Weights of a small transformer language model.
Architecture: LayerNorm before each block, learned positions, biases, untied embeddings.
Each number is 200 + 40 x the weight over the matrix's rms, rounded and kept within 0 to 999. Layers, rows and columns count from 0.

# layer 12 attention output, 96x128, rms 0.146, rows 76-95, columns 0-127
206,271,90,266,120,234,178,210,195,211,201,130,176,191,141,114,200,265,138,201,199,114,215,232,220,177,187,141,155,159,158,262,193,174,236,181,201,236,187,195,227,259,202,147,232,217,273,164,228,246,226,216,182,172,282,142,197,230,215,218,225,175,227,206,244,181,172,216,244,192,196,245,171,187,165,225,233,238,178,166,189,196,178,175,189,223,218,167,215,238,191,145,221,153,209,139,171,236,163,202,182,201,154,224,194,213,187,191,207,242,208,181,139,185,161,234,217,157,187,193,196,181,175,252,166,179,186,196
246,295,224,192,298,324,211,165,146,176,164,247,181,198,172,319,145,240,189,168,112,168,276,172,247,222,245,205,177,260,103,111,185,219,282,184,175,190,160,200,266,272,190,206,320,194,272,188,205,205,221,207,287,150,253,213,199,142,266,208,150,218,205,171,186,182,206,190,171,227,176,222,213,153,241,162,181,159,156,163,228,167,225,210,183,210,181,190,258,216,200,165,228,233,150,191,176,167,213,217,176,180,149,156,172,207,190,197,241,225,183,173,252,233,181,199,254,238,219,172,225,196,183,187,195,178,240,167
220,273,192,159,143,163,234,165,235,191,203,136,243,178,266,264,283,222,73,205,199,46,162,281,176,270,174,128,164,178,158,264,126,172,197,226,119,131,177,112,178,195,222,241,221,213,162,185,193,209,187,242,188,185,104,204,162,339,255,298,182,133,191,187,160,213,190,190,184,160,230,206,178,232,196,202,177,239,171,193,164,217,206,195,202,260,189,200,174,166,217,162,174,262,244,251,155,150,218,208,171,258,254,254,277,192,207,227,190,217,175,178,201,224,171,181,245,189,196,243,222,229,212,231,204,198,257,247
264,195,165,164,236,123,257,155,270,198,124,227,207,252,250,177,240,111,175,211,144,200,168,233,182,217,179,161,190,252,250,145,81,295,194,236,210,181,204,171,248,119,201,178,213,196,206,176,243,267,256,238,129,192,257,125,275,148,185,181,215,135,184,110,181,194,202,180,176,174,143,206,207,238,189,150,165,167,162,208,219,193,186,207,195,191,171,221,203,134,191,213,190,168,158,180,213,199,178,172,213,198,188,227,236,208,252,206,148,235,204,215,146,156,150,232,223,195,243,202,185,205,193,225,177,205,200,192
186,133,152,183,117,242,253,221,208,230,218,212,132,225,195,206,249,176,189,104,192,201,248,198,324,223,178,183,243,293,201,185,225,277,163,294,174,220,220,172,198,172,204,222,111,216,201,54,219,192,252,240,273,176,185,260,230,185,176,186,153,199,195,241,230,186,183,218,241,197,195,143,246,166,186,205,189,256,213,161,234,193,196,245,197,178,175,206,176,211,229,176,158,220,190,250,209,202,207,172,197,148,172,204,213,222,202,202,198,226,219,191,179,229,185,187,213,211,151,210,212,198,216,161,146,194,194,210
208,227,184,238,231,100,226,187,167,188,265,253,223,164,246,236,168,253,136,242,147,260,240,159,78,179,221,159,226,142,248,132,215,170,207,170,171,241,185,196,288,233,229,230,181,324,259,183,148,204,246,241,282,238,204,118,209,169,202,169,243,139,223,235,173,197,192,214,167,204,181,187,191,202,187,228,211,255,210,186,138,217,204,153,182,218,196,212,153,221,166,232,210,207,170,228,223,186,167,195,218,180,225,160,230,218,173,227,223,172,178,224,153,208,186,184,198,212,188,200,209,160,175,193,241,217,160,198
234,153,243,201,249,257,193,179,151,227,264,184,193,251,171,192,283,196,215,199,107,166,264,167,144,133,173,218,263,281,162,279,115,206,202,227,260,283,252,185,176,178,223,236,253,156,208,354,209,213,190,264,265,254,124,181,217,200,265,208,199,219,222,208,165,180,200,221,203,227,188,195,178,244,168,270,201,182,177,159,212,201,242,225,213,190,194,173,209,181,215,186,223,184,156,188,213,182,170,190,184,163,156,178,215,164,195,210,206,195,165,211,228,198,179,232,196,201,181,167,233,243,197,194,212,168,181,269
169,224,273,229,191,89,137,148,120,174,206,221,204,194,185,198,207,159,271,234,231,181,186,214,148,161,246,227,309,261,260,318,202,194,260,140,185,130,245,197,72,217,214,163,224,187,226,105,170,178,137,278,96,173,174,150,201,181,144,205,183,219,193,250,209,268,224,196,260,208,219,224,243,224,209,218,238,204,228,220,210,203,224,170,220,202,213,190,156,214,184,181,215,174,211,242,199,229,243,246,200,236,230,230,120,212,219,190,147,154,235,190,198,210,247,212,206,229,232,229,192,298,196,224,169,180,194,194
193,193,197,175,267,179,171,139,282,188,182,208,177,104,215,180,244,180,104,214,216,293,224,191,225,165,150,130,197,112,166,77,159,204,260,145,213,227,212,230,176,193,216,283,173,217,199,253,167,169,198,180,165,152,285,174,227,321,173,230,186,89,244,234,201,232,243,219,189,171,225,205,200,182,210,229,209,223,254,188,171,182,195,205,194,195,178,179,134,236,188,209,151,185,228,191,230,183,177,182,225,219,168,220,204,203,227,140,187,224,210,215,225,209,207,208,201,160,150,199,171,257,153,228,206,198,195,162
186,176,167,214,232,156,258,105,147,230,156,155,279,250,243,210,214,239,200,170,216,277,186,139,150,174,164,230,284,202,242,264,212,251,110,144,131,273,184,206,216,144,236,109,88,170,132,254,220,231,159,190,181,254,262,270,168,116,121,202,237,184,189,172,200,186,244,157,197,217,214,230,179,164,188,201,179,161,182,164,223,231,227,156,233,210,149,211,225,185,203,236,210,230,207,215,189,192,201,184,115,187,203,212,220,221,147,149,199,227,247,243,210,262,215,230,202,192,207,188,211,204,187,206,249,230,149,153
214,303,237,215,254,204,238,224,142,279,212,141,153,108,250,218,146,189,227,189,216,236,145,236,255,119,234,178,131,174,215,227,254,214,203,243,146,132,148,189,221,195,169,261,194,184,225,264,153,282,89,285,149,275,212,211,227,176,149,218,175,177,228,193,247,202,200,200,164,220,219,171,199,179,224,210,139,169,229,226,199,165,213,212,227,217,168,176,199,235,188,205,239,192,167,214,250,184,175,217,203,200,237,190,199,245,229,233,203,198,265,227,214,243,237,191,203,235,186,224,194,162,249,227,174,196,160,200
229,238,157,242,136,126,228,244,253,199,150,282,183,151,245,147,162,191,160,264,131,175,222,237,258,311,122,251,185,209,249,158,261,187,275,124,170,181,206,209,170,233,200,170,191,245,230,168,94,107,190,147,222,264,230,140,284,201,278,224,207,274,205,178,164,185,212,228,226,217,170,189,188,165,222,219,226,226,165,178,222,190,235,183,186,224,193,181,215,163,144,215,178,216,206,142,227,224,252,188,207,199,205,212,192,166,228,209,152,177,209,187,159,219,201,184,200,164,200,169,200,197,202,158,308,213,179,192
209,230,184,325,195,169,206,165,253,110,182,142,183,229,194,99,148,155,180,234,201,203,172,180,188,146,191,188,291,150,167,236,241,220,196,215,146,265,201,141,108,145,234,188,222,257,185,226,319,176,254,164,217,155,260,224,143,246,265,209,202,192,258,161,155,177,139,202,217,247,158,202,205,261,223,213,185,196,206,174,214,189,225,170,160,235,176,172,169,191,212,176,242,210,202,233,246,183,174,184,182,193,186,195,205,207,189,178,243,201,274,198,216,186,199,189,210,157,222,220,158,242,181,200,198,184,177,170
142,159,153,264,96,277,276,214,211,208,188,147,299,184,221,126,189,194,135,178,153,219,177,145,115,137,174,203,243,241,180,263,236,200,175,292,182,142,161,235,185,253,173,286,217,171,262,194,217,260,176,213,185,223,241,125,184,179,232,172,132,178,134,331,248,192,153,160,201,161,126,214,222,179,174,206,228,199,198,256,208,256,186,215,198,201,218,226,166,161,182,174,179,199,152,206,151,227,185,233,204,223,169,259,168,166,159,157,222,165,188,222,180,193,183,231,215,239,177,202,243,174,247,260,233,190,150,198
204,258,216,238,217,141,301,253,236,188,221,255,211,273,213,156,221,244,178,203,242,254,206,123,185,218,249,178,198,215,190,133,207,141,175,333,194,196,233,285,228,169,193,202,283,126,183,139,187,267,245,116,242,229,69,201,224,159,148,282,203,132,165,241,182,204,234,201,215,184,221,212,240,181,222,188,154,243,188,233,219,201,212,155,198,199,200,218,195,217,204,214,160,128,210,228,208,225,186,194,252,233,225,239,215,192,208,215,209,144,213,200,168,221,205,194,183,188,182,236,197,197,209,173,206,182,215,168
185,146,171,191,222,163,145,260,227,181,202,146,227,239,211,180,197,271,105,220,106,153,89,185,169,145,183,222,124,251,197,208,246,272,242,212,235,280,248,158,223,181,197,264,175,153,205,207,168,194,132,202,132,247,150,162,228,278,221,221,195,223,244,218,189,194,144,191,205,229,185,183,203,166,250,192,207,222,185,190,252,184,194,236,218,201,236,196,209,231,193,196,239,121,193,183,173,188,200,183,209,169,205,209,200,194,211,197,191,161,216,152,219,282,200,197,180,242,210,206,188,299,210,190,191,179,215,197
252,197,256,245,244,265,157,269,275,253,227,154,247,195,216,106,266,236,151,174,191,204,230,165,152,142,251,226,152,187,196,260,178,196,314,260,200,215,141,130,241,230,239,224,220,181,191,130,220,177,154,174,131,238,248,154,170,175,119,196,228,90,190,216,187,215,188,162,217,229,168,158,226,246,193,202,197,199,210,202,218,204,200,167,226,245,212,239,234,219,209,175,203,181,212,192,261,210,175,204,174,233,212,254,239,208,213,193,192,208,222,204,182,205,191,181,186,209,228,197,197,216,194,200,195,195,193,184
271,234,201,173,185,110,183,173,266,156,301,235,150,178,242,231,229,162,270,133,189,124,242,287,99,171,160,253,166,239,239,210,241,162,269,200,164,234,250,204,102,241,158,82,168,181,193,196,226,205,212,175,174,264,290,187,208,229,164,186,228,245,199,201,183,245,200,227,218,252,204,177,224,222,217,196,221,206,179,247,180,183,244,194,201,174,226,203,226,212,189,173,181,211,246,183,181,192,207,208,237,236,215,223,122,202,220,202,171,224,183,183,233,217,200,235,173,225,249,170,198,186,173,168,205,142,201,181
76,137,219,203,161,179,199,224,206,192,193,281,148,179,177,145,207,137,247,201,77,116,159,130,277,238,207,263,166,153,265,169,162,117,121,117,208,240,216,155,223,195,159,268,223,269,230,164,229,88,141,261,154,174,175,257,260,158,194,206,93,107,213,210,197,153,244,197,211,221,222,182,183,194,227,210,189,186,177,189,272,191,152,178,213,173,232,181,238,219,227,211,206,230,249,157,187,166,206,212,235,200,149,183,192,170,182,246,212,179,236,192,196,227,161,141,186,175,244,181,196,163,249,204,165,184,187,213
237,194,250,193,228,229,285,161,176,223,210,216,209,176,172,146,134,205,175,196,111,203,171,96,242,279,257,146,212,122,162,184,178,223,332,187,177,153,327,171,214,197,188,200,261,249,111,195,188,135,134,127,230,159,237,291,152,182,145,157,135,251,217,170,183,205,179,196,182,191,233,221,197,183,175,203,212,164,214,183,193,195,254,227,217,194,172,199,211,205,203,189,199,211,214,200,191,146,188,185,154,231,194,244,211,194,220,212,239,204,214,190,184,226,203,210,161,180,198,149,178,176,169,196,202,188,188,203